From a checkpoint of a small transformer trained on Wikipedia.
Size: 9 layers, width 96, 6 heads of 32 (2 for keys and values).
Architecture: LayerNorm before each block, tied embeddings.
Each number is 128 + 24 x the weight over its row's rms, rounded and kept within 0 to 255. Layers, rows and columns count from 0. The size above them is the row's rms in percent of the matrix's.

# layer 6 attention output (transposed), 192x96, rms 0.112, rows 118-127,150-159,181-191, columns 0-47
size [ 87  87 104 104  86  84  96 108 108  96  87  98  79  92  97 113  93 108  98  99 116 115 112 124 105 127 119 103 125 105 124]
[[161 141 168 125 141 170 184 152 125 138 125  85 115 144 135 124 121 137 168 129 181 108  91 132 121 107 121 174 109 131 103 179 108 106 182 123 170 103  88 121 170 170 144  82 142 120 162 151]
 [107 168 120 134 148 106 170 153 140 105 134 121 121 111 118 126 103 145 107 145 137 149 107 133 130 128 139 120 147 123 117 105 149  60 101  84 100 123 163 130 147  91 138 148 101 140 136  89]
 [123 141 120 121 135 142 105 138 147 131 145 137 137 106 111 120 101 169 167 142 159 121  99 169 145 122 143 196 106 138 125 122 113 137 135 124 166 103 130 140 121 122 137 185 118 162 149 131]
 [115 123 119 107 135 128 150  89 154 159 125 133 126 162 147 116  87 115  98  98 129 138 107 103 129 130 134 129 173 106 159 130  95 148 127 141 161  98 109 102 171 135 129  85 119 147 100 151]
 [122 127 124 121 131  99 127 144 169 113 124 122 160 153 145 133 138 110  87 148 119 108 149 124 161 115 135 126 105 147 118 112  93  95 127 100 100 169 131 105 135 114  55 114  90 135 115 140]
 [124 125 118 123 108 102 100 142 121 114 145 131 169 140 189 121 149  91 162 112 148 127 128  79 129 125 122 151  92 118 109 148 106 181  89 115  77 159 124 147 123 135  86  99 118 110 122 155]
 [149 133 136 138 145 104 135  92  97 130 119 108 165 137 146 132 114 136 156 118 112 119 181 125 117 129 129 107 127 135 107 102 152 142 127 175  66 113 113  85  84 124  97 170 161 131 147 121]
 [ 95 112 148 140 175 169  87  87 105 157 129 166 165 132 103 120 115 158 163 138 120 160 152 151  67 125 152 122 122 125 134 133 138 143 166 134 157 118 105  93 152 151 115 123 178 148 128 150]
 [159 149 152 145 129 101 148 115 130 150  96 135 103 126 135 103 131 104  98 145 147 139 123 101 112 102 115  82 150 148 111 173 109 139 137 123  74 140  95 104 110 103  64 107 133 171 152 151]
 [136 123 159 122  92 114 176  97 143 154 145  98  65  80 141 127  96 141 141 102 130 120 117 133 141 141 150 101 133 119 117 130 121 135 104 170 119  97 120 115 143 103 125 176  99 174 166 116]
 [118 159 139 132 133 113 117 148 135 112 133 171 106 157 171 110 146 144 101 136 101 144 134 149 123 123 131 137 113 115 165 121 131  93 113 115  79 124 142 115 144  59  87  94 128 111 144 121]
 [100 128 148 123 121 145 118 125 145 108 137 122 136 148 152 159 152 186 140 114  82 106  96  96 148 142 109 150 122 127 147 162 130 165 161 174 130 123 147 128  87 142 113  79 126 145  98 141]
 [167 103 152 130 147 135 151 133  98 115 144 138 118 131 117 131 125 123 138  92 140 132 145 111 136 103 115 128 137 125 104 158 143  89 112 113 105 143  76 115 155 114  82 116 134  68 129 153]
 [141 164  78 169 124 159 177 121 120  76 148 160 144 120 119 153 112 172 163 137  86 159 146 147 125 128 154 116  86 126 117 101 142 119 112 112 153 129 164 136 111 176 120 137 157 100 118 153]
 [148 127  99 123 138  98 104 144 112 182 123 120 110 138  58 127 129 160 105 130 111 160 133 111 128 150 164 123 110 104 144 106 124 145 156 124 190 164 134  92 117 103 138 110 148 110 144 102]
 [185 136 125 109 141 121 132 157 153 138  87 116 154 115  96 114 168 161  83 133  80 196 147 142 112 142  91 105 148 128 122 150 148 116 139 114 122 128  75 138 173 118 139 135 150 142 115 150]
 [160  95 136  85 122 134  94 158 150 107 121 109 123  75 129 137 164 147 119 113 140 150 126 126 160 125 125 148  89 133 125 155 120 123 115  64 174 163 114 137 144 133 106 129  76 146 119 143]
 [174 134 102  80 138 110 155 165 157 134 153  97 130 111  97 128 111 115 130 159 117 105 110 131  93 134 133 113 128 132 111 126 137 132  69 154 115 196 156 123 100 125 146 140 124 132 132 116]
 [108 138 145 131 109 128 127 121 120 117 172 109 127 103 124 136 122 135 168  99 141  92 140 116 110 143 105 110 109 136 152 111 185  77 128 143 105 124 138 123 134 161 129 132 128  67 140 116]
 [119 115 100 155 173 109  86 140  95  80 105  97 152 134  99 114 102 112 108 162 108 111 123  94  76 140 119 199 118 164 146 134 116 137 121 142 111 121 180  94 128 154 133 120 124 109 101 173]
 [153  98 150 130 152 142 110 112 137 132 123 110 129 145 139 168 124 158 139 170 122 147 129 122 118 105  98 148 145 116 134 152 115 146  99  52 121 133 117 169 155  99 105 128 173 145 148 103]
 [153 109 148 126 100  84  93 122 152 136 109 118 116 149 121 148 150 125 143 142 152 130 144 157 107 104 154 137 185 155 106 141 115 176  87 136 141 119  87 120  89 156 142 158  90 133 107 126]
 [142  72 145 151 146  97  86 104 138 129 132 151 131  83 104 120 127  86 109 131 152 128 167 155 151 133 156 145 133 143 106 104 128 125 110 155 157 139 102 145 125 158 104 147 142 124 174 161]
 [101 130 132 142 106 145 128 121 152 133 134 151 145 131 119 106 130 157  96 122 110 100 102 111 103 171 120 113 128 118 131 113 108 127 116 122 139 147 154 110 137 183 152  90 138 144  97 137]
 [132 114 108  97 184 136 115 133 100 147 133 113 105 136  78  88 138  80 147 109 129 127 128 152 129 140 122 124 160 137 117 160 137 117 126 140 108 130 135 158 139 107 138 139 120 139 138 124]
 [139 126 147 137 116 146 135 134 117 120  96 157 126  93 130 105  81 108 149 132 109 101 101 116 117 109 105 133 185 171 120  97 142 121  98 152 134 117 166 135 109 113 135 147  66 135 133 156]
 [144 138 107 131 152  97 136 120  91 121 165  98 116 123 151 154 115 107 132 122 108 120 151 136 121 176 155 142 121 132 197 120 127 141 100 151 171 151 154 130  95 133 142  95 104 117 147  77]
 [114 146  98 157 127 109 106 147 134 111 111 145 115 165 123 119 150 124 127  90 137 140 162 123 119 122 103 118 140 113 130  87 143 144 132 177 165 104 109 148 149  98 116 147 172 129 115 158]
 [ 98 118 163 135  79 148  92 114 106 128 136 156 138 119 147 137 179 148 150 115 114 141 148 125 155 107 145 187 161 117 139 141 122 103 117 104 127 103 116 115 112 175 131  94 130 154 108 149]
 [145 150  97 132 139 124 185  99 115 129 112 176 128 141  99 125 115 171 108 139 114 128 123 140  82 100 130 148  96 121 131  67  89 135 133 147 130 173 147 121 119 141 130 130 109 106  89 132]
 [131 113 160 107 108 168 164 131 147 137 170 110 137 135 111 146 152 162 106 111 121 133 142 152 141 146  92  92 157  79 106 105 139 137 161  91 148 136 140 136  97 127  94  98 137 155 158 140]]
# layer 6 attention value, 64x96, rms 0.108, rows 54-63, columns 0-47
size [ 96  98 123 117 116 115 109 129 107 124]
[[107 128 117 154 127  98 121  65  98 124  96  93 131 167 115 135 119 115 154 126 122 119 157  93 130  83 146 130 178 164 112 118 112 156 112 164 149 126 140 145 130 160 125 132  84 137 121 117]
 [157 161 118 157 152 113 118  97 108 123 115  99 159 142 155 153 117 117 109 122 172 126 141 128 152 198 136 103 150 119 106 134 120  87 133 116 116 135 116 154 119 156 116 150 151 103 127 127]
 [153 132  95 131 121 132  86 120 185 115 139 172 101 114 114 111 153 142 142 138 165 103 148 184 128 117 122 164 135 129 108 140  69 144 136 148 107 133 141 101 130 139 120 121 183 149 134 145]
 [131  96 139 106 152 106 156 128 131 192 139 136 134 169 157 142 136 155 134 128 143 126 105 129 151 151 137 115 148 128 114 162  85 140 152 172 128 105 133 152 128  98 128 148 104 111 101 103]
 [115  75 160 121 138 103 137 124 122 115  74 132 123 165  82 127 139 145 154 141 133  94 139 145  95 132 103 127 144 135 129 126 138 104 101 134 115 145 136 170 136 124  97 145 142 147  85 134]
 [116 146 112 122 111 142 110 162  57 110 177 119 128 128 116 119 115 114 159 132 134  99 137 120 118 136 138 144 129 107 188 100 136 137 130 162 167 149 184 152  84 136 116 113  79 107 120 104]
 [ 97 130 132 184 144 134 158 129  88 139 120 161 141 153 129  81  73  92 129 122 128 144 140 132 108 129 162 125 147  92 120  84 131 144 129 166 137  63 152 126 139 123  84 101 166  91 114 114]
 [109 113 139 146 148 160 119 120 115 149 119 126 161 128 171 139 164 172 134 130 113 149 155 133 111 115 119 134 123 130 136 145  86 117 136 136 190 117 141 104 161 135 144 115 169 150 157  98]
 [104 120 136 157 159 143 154 108 150 149  68 162  96 128  81 158 137 150 116 170  97 123 153 115 146 154  95  96 122  91 127 131 108 162 154 122 125 143 139 117  99 140 122  63 126 124 110 159]
 [187 116  82 129 155 140 138 141 143 145 152 143  88 133  94 152 138 162 121  87 172 163 124  94 160  80 137 111 130  97 102 160 139 148 151  86 110 119 127 156 134 101 135 102 159 167 139 138]]
# layer 6 MLP up, 256x96, rms 0.117, rows 0-48, columns 0-47
size [ 99 101  97 110  91  93  96  89  92  93 101 100  99  95  99 102  94 101 103 100  95  96  97  93 103 121 104 102  99 114 101  98  86 108 100  99 108 110  91 124 105 103  99 113  93 104  94 103 112]
[[144 162 105 145 111 136 153 126 122 113 126 109 162 128 171 116 129 133 155 119 110 154 112 129 126 128 135 116 158  81 141 101 117 132 134 127  84 112 131 111 181 116 115 104 126 122 148  59]
 [148 117 149 133 128 126 133 113 149 126 143 108 117 161 111 118 133 173 123 150 117 125  86 134 136  93 191 146 114  85 143 140 131  88 150 151  65  99 121 125 164 162 137 118 159 152 122 120]
 [120 152 152 108 165  97 103  98 138 152 124  82 150 113 139 160 151 116 104 143 141 160 105 103 177 135 176  96 133 126 131 105 137 160 133 130 124 167 102 148 123 111  96 139 126 102 144 106]
 [114 135 111  72 120 142 119 109 126 119 174 119 129 146 122 166 108 140  91 140 161 169 151 133 133 103 111 136 148 100 147 105 113 100 110 174 143  74 109 145 114 155 133 154 135 113 125 110]
 [158  92 131 121 120  86 125 128 157 124 126  63 124 115 189 103 122 140 118 147 140 125  92 137 109 150 137 126 153 123 144 130 171 139 119 130 146 177 124 119 124 143  90 136 107 142 105 138]
 [121 142 145 171 113 141 133 166 167 178 143 127 111 111 136 128 157 112 144 124 117 126  89 136  80 139 165  99 109 105 116 126 104 149 128 153 104 138 138 117 114 149 121 161 139 118 129 116]
 [111 136 158 155 145 119 123 133 104  96 188 137 131 146 120  98 129 152 128 124 179 131 104 129 147 117  94 115 126 101 171  94 123  81 136 110 136  86 150 104 103 144 119  82 137 127 111 137]
 [151 133 154 162 151 101 122 148 140 113 111  95 112 109 140 113 130 148 151 170 137 126 157 125 184 140 115 146 119 120  81  94 116 110 140 113  71 104 111 130 146 123 118 113 111 118 100 154]
 [118 147 152 136 115 166 154 126 142 127 126 130  97  95  92 137 141 134 113 135 159  97  68 133 154 166  97 107 127 134  89 119 145  77 143 140 133 150 160  83 128 150 107 179 120 148 123 137]
 [118 116 171 124  83 169 147 138 113 155 145 114 135 129 143 135 159 159 140 146 118  79 143  98 129 169 142 127 109 143 141 142  81 130 173 134 103 119 121  94 157 160 108 101  98 168 104 103]
 [144 100 102  58 129 123 109 130 146 184  98 137 149 122 142 128  73  86 158 158 108 177 111 109 112 123 105 101  72 128 128 115 111 161 156 150 106 148 148 101 143 102 117 146 104 132 139 107]
 [124 139 134 105 134  99 155  96 138 111 110 131 124 136 161 103  64 132 131  97 106 148 186 160 132 152 128 139 161 113 151 126 138 168 122 170 130  89  81 150  97 113 107 129 176 121  81  97]
 [122 150 138 161 118 139 135 117 147 104  93  98  66 171 148 145 124 118 164 137 105 127 136 122  84 149 133 132 106  60 163 146 105 139 108 121 131  82 103 145 146 162 136 116 176 114 100  87]
 [103 142 143 130 139 142 105 136 157 120 132 127 132 115 111 112 129 193 155 170 137  94 107 129 164 103  88 149 133 127 148 141 105 122 126 112 163 137 138 148 178 185  97 141 175 131 136 160]
 [150 137 135 113 173 128 105 150 140 145 134 103  60 132 119 118 150 170 164 102 137 141  99 105 166 141 165 156 141 143 147 114 169 138 118 103 140 135 130 138 112 135 119 162 118 100 112 136]
 [128  96 120 136 146 120 124 145 112 110 122 134 130 133 161  90 118 156 132 135 131 208 113 126 140 154 129 144  98 203 153 124 102  86 137 119 144 158 136  90 128 151 100 142 110 131 128 143]
 [129 127 128 104  97 126 117 112 159 130 143 129 104 123 122 136  86  88 172 127 162 106 114 118 160 164  66 132 137 122  96 149 141 102  99 102 158 146 119 172 155 157 122  96 107 201 120 130]
 [ 74 129 124 102 126  88  97 131 116 160 128 131 112 179 114 188 115 111 128 147  97 128 131 108 109 149 115 110 125 146  97 127 153 133 115 106 115 135 101 112 126 132 139 161 104 114 118 114]
 [101 129 153 149 152  94 125  82 143  99 137 113 163 123 154  77  77 162 159 156  83  89 139 112 139 153 120 162 124  84 180 105 154 149 134 138 121 127 120 112 130 132 120 116 131 104 125 134]
 [162 169 117 149 119 121 136 103 129 147 141  96 111 141 136 114 126 116 130  87 147 127  96 125 128 181 165 123 124 149 157 113  83 131 127 120 108 106 119 169  94 170 138 114 196  76 124 121]
 [147 142 117 102 168 136 148  89  86  77 161 157 130 119 125  71 108 173 119 129 138 146  97 155 166 119 132 120 126 140 166 149 139 126 155 122 143 129 141 154 115 153  89 125 151 138 139  92]
 [155 111 127  90 179 120 125 113 100 155 158 155 123 104 112 157 128 139 142 103 127 158 150 129 130 116 113 102  93 105  91 142 123 131 138 120 134 127 132 112  88 120  99 118 165 111 137  88]
 [155 198 143 115 130 160  78  90 123  77 139 133 119 109 137 113 103 124 142 118 110 133 112 119 144 187 102 163 130 130 116 137 160 146 109 142 159 127 136 142 130 136  93 115 157 107 110 104]
 [143  90 128 112 152 102 121 117 150 131 147 120 114 144 179 139 101 149 137 128  98 135 160 162  94 122 128 126 124 154 119 106 107 137 161 107  80 107 134 103 163  82 124 148 109  90  95  95]
 [131  89  97 108 121 110 138 112 136 109 139 122  94 124 113 130 121 115 126  94 109 156  71 164 129 138 146 164 135  87 142 117 122 161 103 139 153 171 118  92 100 119 115 136 106 130 134 126]
 [107  78 157 142 100 139 120 119 129 112 135 119 123 152 121 140 151 128 160 106 141 121 149 124 134  93 119 121 122  86 166 121 124 137 131 165 115  99 140 130 166 136 146 102 103  67 142 124]
 [ 83 129 121 122  91 171 127 139 106 150 136 127 118 158 115 110 160 121 113 166 141 151 134 129 114 125 170 149 131 146 155 169 126 152  78 135 126  81  95  78 137 126 148 132 138 131 134 156]
 [122 164 169 116 123 139 149 121 156 122 145 128 152 136  70 115 158 181 127 196 142 129  99 150 153  99 133 131 151 104 111 123 122  99 125  95  89 127 126 110 117 129  97 153 146 117  95 108]
 [141 102 129 117 148  76 133 109 145  96 154 114 172 112 127 111 135 130 169 127 118 193 128 139 100 143 176 116  69 170  88 140 137 105 120 111 119  69 136  93 144 147 108 101 117 148 106 128]
 [ 97  98 151 124  98 105  76 100 177 127 136 116 141 140 117 125 123 140 148 164 122 178 122 149 135 172 116 149 109 133 146 148  99 118 154 151 127 101 115 153 176 147  97 130 188 121 135 134]
 [121 166 127  92 130 121 134 114 126 134 113  79 155 114 126 128 155 119 128 124  91 127 147 121 135 177 121 117 152 121 132  75 167 142 130 134 118 121 114 106 104  65 126 185  97 126  95 138]
 [123 132 132 118 115 183 117 141 109 129 153 197 164 132 126 178 122 141 117 153 117 184 115 108 134 180  92 112 124 156 148 104  76  93 130 124 149 147 159 111 141 154 121 106 116 134 148 151]
 [128 124 149 129 157 104 133 144 123 139 138 132  91 142 110 153 142 110 132 115 147 121  83 117  76 149 107 102 113  97 172 120  99 124 193 104 101 121 147 144 151 172 117  91 150 135 144  92]
 [127 102 132 142 147 114 149 105 157 126 139 123 127 137 169 116 146 145 193 163  82 100 157 128 102 115 138 172 138 114 140 121 116 125  90 154 161  93 154  86 122 134 130 105 103  97 156 158]
 [ 91 111 163 122 102 181  91 155 164  99 127 115 125 131 131 135 159 166 160 149 161 152 151 142 104 151 141 130 150 117 107 137 131 122 157 132  75  94 132  95 163 139 115 149 133 160 139 161]
 [106  91 135  91 114 111 144 120 138 109 168 100 106 128 164 117 135 130 140  84  95 111 117 111 131 123 137 164  93 121 100 150 128 171 141 159 128 102  72 125 122 167 102 109 114 150 120 163]
 [101 142  51 125 160 142 107  93  98 131 156 159 118 122 118 129 164 101 118 132 106 158  99 107 148 130 137 127 146 133 184 148 116 131 161 104 110  85 143 130 114 119 131 157 156 151 121 132]
 [171 163 161 109  99 121 122 152 103 114 144  93 161 144 112  90 153 152 168  91 165 196 129 108 143 169  89 130 140 138 103 115 138 140 104 115 109 120 149 159 119 147 114 116  75 121 140 168]
 [114 120 138 122 122  71 142 149  71 112 149 148 129 149 156 113  86 155 167 112 137 171 150 147 145 124 154  82  93 124 143 122 153 141 107 136 111 119 148 122 140 116 154 103 109 133 133 141]
 [122 173 137 135 147 139 121 132 189  96 130 137 138 155 148 128 131  86 117 124 115 147 174 131 136 141 117 112 126 134 103 135 163 151 151 175 128 130  97 119 172 146 104  97 117 146 152 119]
 [128 138 125  86 125 102 157 124 120 142 135 179 166 138 122 105 116 115 105 120 144 184 132 148 207 111 171  95 119 125 122 115 104  85 119 147 179 116 144 107 116 136  99  96 102 144 120 111]
 [102 139 104 113  90 102 129 107 131 129 129 106 105 118 139 118 177 122  98 110  70 135 130 133 128 115 100  98 149 140 140 150 146 131 138 138 103 145 119 105  94  90 130 140 119 130 131 176]
 [121 121 123 120 150 151 127 168 115  79 119 126 139 148 104 147  95 151 146 122  90 129 119 134 125 111 110  71 120  77 113 137 131 144 107 134 125  91 134  80 162 132 130  93 142 140 141 122]
 [148 106 146 112 118  94 123 112 143 139 143 152  73 146 152 163 130  95 145 148 133  88 164 141 127 145 129 152 122 165 140 112 156 126 154 132  99 141 133 115 115  92 100 110 215 104 156 133]
 [197 124  98  85 190 126 132  97  89 122 126  86 132 143 138  86 125 117 134  90 104 107 167 138 150 116 105 128  98 113 131 109 146 152 141 160 123 133 151 150 115 107  99 107 119 151 141 142]
 [159 154 150 161 153  92 138 126 127  93 147 155 118 157 145 116 126 109 104 141 126 138 165  94 108 142 156 104 126 170 130 109 118 141 130 127 122 144 128 118 172 128 129 123 100 134  63 152]
 [110 187  87 126  85 122 146 135  92 108 107 135 105 132  95 128 119 150 135 107 152 104 111 123  91 158 170 140 125 130 130 146 135 161  93 152 152 115 167 149 109 132 141  89 157 125 115 135]
 [174  83  91  91 104 120 140 128 145 100 134 123 113 178 176 137 153 112 144 135 130 136 145  86 115 141 123 138 123  88 128 113  87 143 137 131 138 170 138 105  94 143 118 124 154 141 105 162]
 [114 139 106 124 101 135 110 176 108 121 124 104 132 157 112 121  82 124 108 146 119 100 131 101  90 128 117 136 116 123  86  65 122 175 114 149 159 145 131 105 171 117 131 165 144 140 111 140]]
# layer 6 MLP down (transposed), 256x96, rms 0.123, rows 0-47, columns 0-47
size [ 90 106  99 103  86 100 102  99  98  95 110  99 106 109 103 107  92 109 102  92  94 102  99 101  95 110  90 116  91 104  99 100  90 105  98  98 115 121  98 113 105  96  91 102  95 110  87 127]
[[106 133 126 110 108  96 128  90 138 137 117  97 137 126 166 170 124 191  71 113  93 116 151 120 144 129  63 126 110 115 133 140 155 109 105 111 126 145 112 147  82 143  82 162 101 152 160 134]
 [121 114 111 132  99  88  85 156 119 139 127 166 162 102  67 140 162 140 130  85 133 137 108 135 116 116 168 108 117 127 146 119 147 163  88 131 113 150 129 168 107 163 136 147 150 146 116 131]
 [122  68 106 100 155 124 154 118 111 100 110 118 130 140 138 142 117 121 134 126 142 163 130 148 109 146 159 108 109 134 130 111 147 189 116 105 189 105 124 105 117 141 126 138 195 128 155 159]
 [128 115 149  90 132  90 151 161 123 132 135  63 123 103 113 129  99 174 107 157 150 127 110 128 140 153 122 134 140 113 165 110 170 127 135 129 127 103 189 165 163 137 116 158 168 111 134 102]
 [125 156 106 147  82 100 112 171 127 119 172 135 113 109 112 138 157 116 141 123 148  96  75 131 123  52 135 135 103 133 110 105 133 135 137 143 134 125  88 151 130  84 110 134  91 161 138 136]
 [109 127 128 135  89 123 113 116 145 118 141 123 180 176  98  95 152 109 149 111 147  91 101 129 133 147 136 123  92 106 136 108 134 141 123 112 169 100  86  73 125 129 126 164 141 145 123 127]
 [151 135 115 140 122 156 133 171 147 146 159 101 116 129  92 118 168 110 122 127  87 123 143 148 126 147  98 100 129 112 121 185 121 201  89 112 147  99 115 159  76 108 151 132 127 101 127 134]
 [144 112  97 131  87 126 142 130 121 155 132 172 119  58 112 114 133 138  91 112  67 118 152 135  68 154 143 155  86  95 109 117 135  88 125 148 133 163 144 140 127 164  92 140 138 155  97 114]
 [103 104 130 135 116 131 159 113 157 140 157 104 149 164  88 109 137  94 132 135  86 129 127 135  99  87 138 168 107  92 107 140 115 119 102 154  95 104 123 126 122 154 133 101 129 163 140 143]
 [147 145 121 125 154 153 144 106 100 168 117 100 140 114 122 129 103 120 116 171 172 134 111 122 123 141 179 196 137 144 121 125 144 121 122 152 104  95 130 111 113 186 145 117 153 143 109 115]
 [ 96 114  61 124 145 107 151 119 154 125 145 149 111 146  85 117 109 131 143 159 151 160 123 173 118  90  98 147  98 111 120 143 131 178 131 102 150 140  73 139 127  90 165 118 110 140 141  69]
 [126 137 142 120 117 135 135 135 145 164 109 138 136 104 151 169 190 148 129 115 122 168 118  84 167 135 144 149 156 134 130 168  79 130 140 105 112 137 160 106 118 122  99 138  97 142 153 138]
 [119 137 155 107 138 120 145 100 130 124 164  99 123 150 129 131  93 115 128 141 127 132 106 125 115 104 162 142  80 179 131 155 115 136 115 146 158 159 137 135 100 118 121 166 137 128 101 111]
 [116 110  98 108  90 122 144 130 140 120 106 120 162 174 127 131 152 140  83 142  82 160 189 166  80 125 178 150 136 162 148 101 109 144 137 115 148 174 119 150 150 104 141 149 133 142 174 103]
 [106 129 134 128 161 112 108 121 135 149 135 118 102 137 134 143 124 117 149 111 106 173 155  92 145 119  97 130 134 142 150 149 163 115  95 124 158 134 166 143 120 155 120 113 156  78 126 134]
 [125 124 122 124 125 146 183 172 131 119 147  93 126 104 109 148 129 129 158 130  87 133 120 151 100 146 186 154 127 118 127 146 139 141 130 114 127 124 101 114 130 143 152  87 137 169 104 138]
 [139 132 105 150 156 157 130 134 111 139 116 120 146 163 142 105 124 118 125 112 178 158 144 115 118 104 152 118 138 117 165 134 127 102 144 131 129 128 111  73 135 146 143 105 150 120 116 128]
 [135  76  95 111 112 156 123 159 135 147 122 146 166 133 126 122 121  85 140 122 122  81 147 159  93 170 159 132 123 105 172 136 121 138 124 161  95 124 131 140 183 121 183 110 178 123 120 133]
 [103 146 167 136  78 101  98 128 109 103 145 115 129  78 134 121 136 122 147  86 139 130 127 112 168 108  99 106 122 102  67 140 104 105 131 146 141 145 122 159 133 177 121 123 112 144 163 116]
 [180 106 172  82 143 111 106 102 131 153 141 140 153 144 143 105 180 106 146 141 144  93  94 131 131 135 115  98 161 122 147  83 106 120 147  82 143 128 127 136 126 129 135 124 145 175 114 115]
 [145 125 168 150 134 161 109 141  90 110 113 146 129 113 160 154 115 121 152 103 143 119 116 142 124 136 106 150 143 180  85 120 147 145 145 133 146 113 160 145 157 105 153 115 126 140 139 186]
 [108 145  77 133 109 134 122 135 135 166 136 134 173 115 152 108 148 152 133 133 129 116 101 102 166  83 138 168 138  73 152 127 121 109 137 132 147 163 155 163 118 120 180 161  81 102 125 166]
 [ 99  75 111 119 129 115 161 169 166 120 120  95 136 177  85 133 103 148 152 136 115 132 119 104 129 117 165 136 115 130 129 145 125 103 157 133 114 145 123 121 172 121 152 122 102 113 106  89]
 [159 120 134 131  76 110  98 166 100  90 131 141 129 158 111  84 179  93 128 149 132 106 126 104 141 106 150 115 133 148 123 158 136 219  87 153 149 136 114 144 130 100  89  96 124 141 171 134]
 [126 113 111 146 121 149 135 106 121 155 122  99 107 125 100 119 134 126 118 135 134 168 131 148 110 131  97 119 126 143 121 141 135  70 111 103 146 136 146 129  88 131  99 123 144  82 200 104]
 [148 112 171 162 123 131 143 138 120 138  94 143 159  98 143 158 151 153 147 122 113 157 135 168 140 108 107 107 146 152 207 100 132 139 138 130 148 132 124 177 126 162 114 139  91 138 145 120]
 [108 103 114  59 142 117 140 103 122 108 150 121 115 114 129 129 120 165 138 158 118 104 151  99 175 145 101 125 111 161 123  89 133 114 139  74 130 107 112 130 154 134 112 128 190 136  99  95]
 [148  91 108 131 143 135 131 140 132 112 132 113 152 120 181 151 133 117 113 125  77 138 151 125 119 105 143 133 105 130  94 163 142  88 100 141 102 137 118 102 121  95 119 102  95 129 137 153]
 [158 170 110 132 130 129 104 183  91 155 140 112 103  78 125 122 112 150 122 124 119 140 135 129 147 129 117 172 145 162  83  80 112 126 159 138 128 114  88 125 117 147 102 146 113 137 147 157]
 [143 150 149 152 140 127 161  97 115 114 104 131 119  88 132  95 163 144 110 131 123 113 152 157 114 142 112 124 123  96 142  84 145 127 118 140  66 128 119 154  95 116 142 145 106  81 105 114]
 [ 74 160  99 132 129  98 144 147 118 129 140 129 158 166 110 147 105 168 130 134 133 159 127 127 131  89  99 101 108  83 129  96 119  88 146 118 131  70 171 146 122 147 128 115 165 123 147 109]
 [143 129 150 159  83  70  88 154 133 112 144 162 112 164 129 113 136 115 109  66 136 108 183 130 108 130 138 120  88 124 148 116 125 129  81 149 155 146 100 160 144 165 150 140 164 109 115 102]
 [ 97 185 133 103 140 120 154 180 107 136 130  91 147 114 131 149 104 123 147 119 145  89 104 145 130  98 141  94 112 118 165 122 131 148  97 166 125 131 156 126 140  91 118 119 148 115 138 126]
 [ 99  97  89 135 106 120 131 163 129 120 136 142 118 121 139 141 150  95 164  98 149 174 154 126 135  92 112 154 132 139 140  79 147  92 117 137 184 151 132 120 181 116 129 122 143 146 153 160]
 [105 113 102 158 136 118 169 143 107 145 161 165 123 140  78 130 133 158 162 121 136 154 107 131 110 124 193 134  92 158 122  96 121 136  74 116 134 110 169 106 110 109 160  90 138 115 143 101]
 [111  99 106 119 140 154 131 149 104 118 126 124 102  92 147 127 120 139 133 163 114 134  95 116 100 140 117 141 151  99 101 121 128 125 176 129 130 146 148 116 145 163 157 131 131 204  93 121]
 [ 92 131 125 112 108  80 162 158 139 134 162 162 115  86 120 117 123 143 106  95 194 148 118 159 122  93 113  91 132 150 100  64 121 141 114 144 113  79 118 146  68 136  99 129 134 144 104 137]
 [129 119 177 112 133  82 105 156  84 146 111 154 149 126 121 121 124 106 133 114 147 113 174 118 164 104 115 105 142 161 102  98  88 109 111 144 170 170 140 128 110 125 123 127 156 128 145 151]
 [113 124 146 129 132 138 167 107 105 151 143 108 152 124 187  94 119  91 153  86 117 104  94 110 143 140 147 134 123 135  58 119 125 129 114 160 124 144 124 105 183 164 104 144 133  90 134  95]
 [129 131  72 122 112 131 108 107 137 133 168 153 123 172 127 179 147 110 151 113 108 140 134 137 131 139 161 122 121  83  91 126 160 114 126 126 124 142 164 134 113  97 105 146 131 112 149 180]
 [175 128 159 107 114 134 144 117 135 129 122  84 106 120 149 116 151 132 116 154 107 122 147  73  92 124 113 162 140  92 132 122 125 140 136 159 120  98 122 164 139  99 136 154 180 157 117 135]
 [ 82 155 129 147 113 136 124  98 125 123 176 168 133 136 132 115 117  92 157 108 168 128 124  78 173  96 135 100 132 120  87  96 127 130 163 128  86 134 102 161 169 119 133  68 110 128 122 135]
 [ 88 135 122 137  99 106 116 114 100 105 110 128 135 129 156 137 149  86  97 112 140 136 182 129 167 137 136 110 139 154 122 115  93 147 141 107 137 132 136 105 137  87  68 117 141 130 144 145]
 [100  92  93 154 166 157 113 122 123 111 147 133 111 127 132 157 128 147 128 111 144 101 135 145 163 114 103 114 105 133  98 105 102 120 144 184 170 152 124 124  98 145 163 112 162 126  90 108]
 [117  77  83 142 134 137 122 150 127  99 145 152 136 160  67 152 116 125  85 122 126 145 141 171 115 100 189 137 121 139 150  96 106 142 137 112 141 107 142 114 107 132 185 101 117 157  85 150]
 [ 97 133 139 130 163 149 140 120 148 162 119 130 124 128 126 166 143 131 148 129  90 117 157  94 154 130 131 102 113 161 122  98 125 180 107 156 117 186 132 110 176 124 154 162 122 143 108 176]
 [123 101 129 127 131  99 127 134 136  86  90  86 188 123 138 106 136  87 140 148 116 129 144 144 169  91  81 104 134  95 105 135 114 110 164 147 147 149 134 164 101 135 126 157 160 128  98  98]
 [112  93 149 124 111 125 126 123 122 111 110 149  98  52 131 122 106 117 180 102 145 135 131 108 122 121 102 137 156 137 120 131 114 125 157 111  74 127 157  81 132 146  55 162 121 102 127 152]]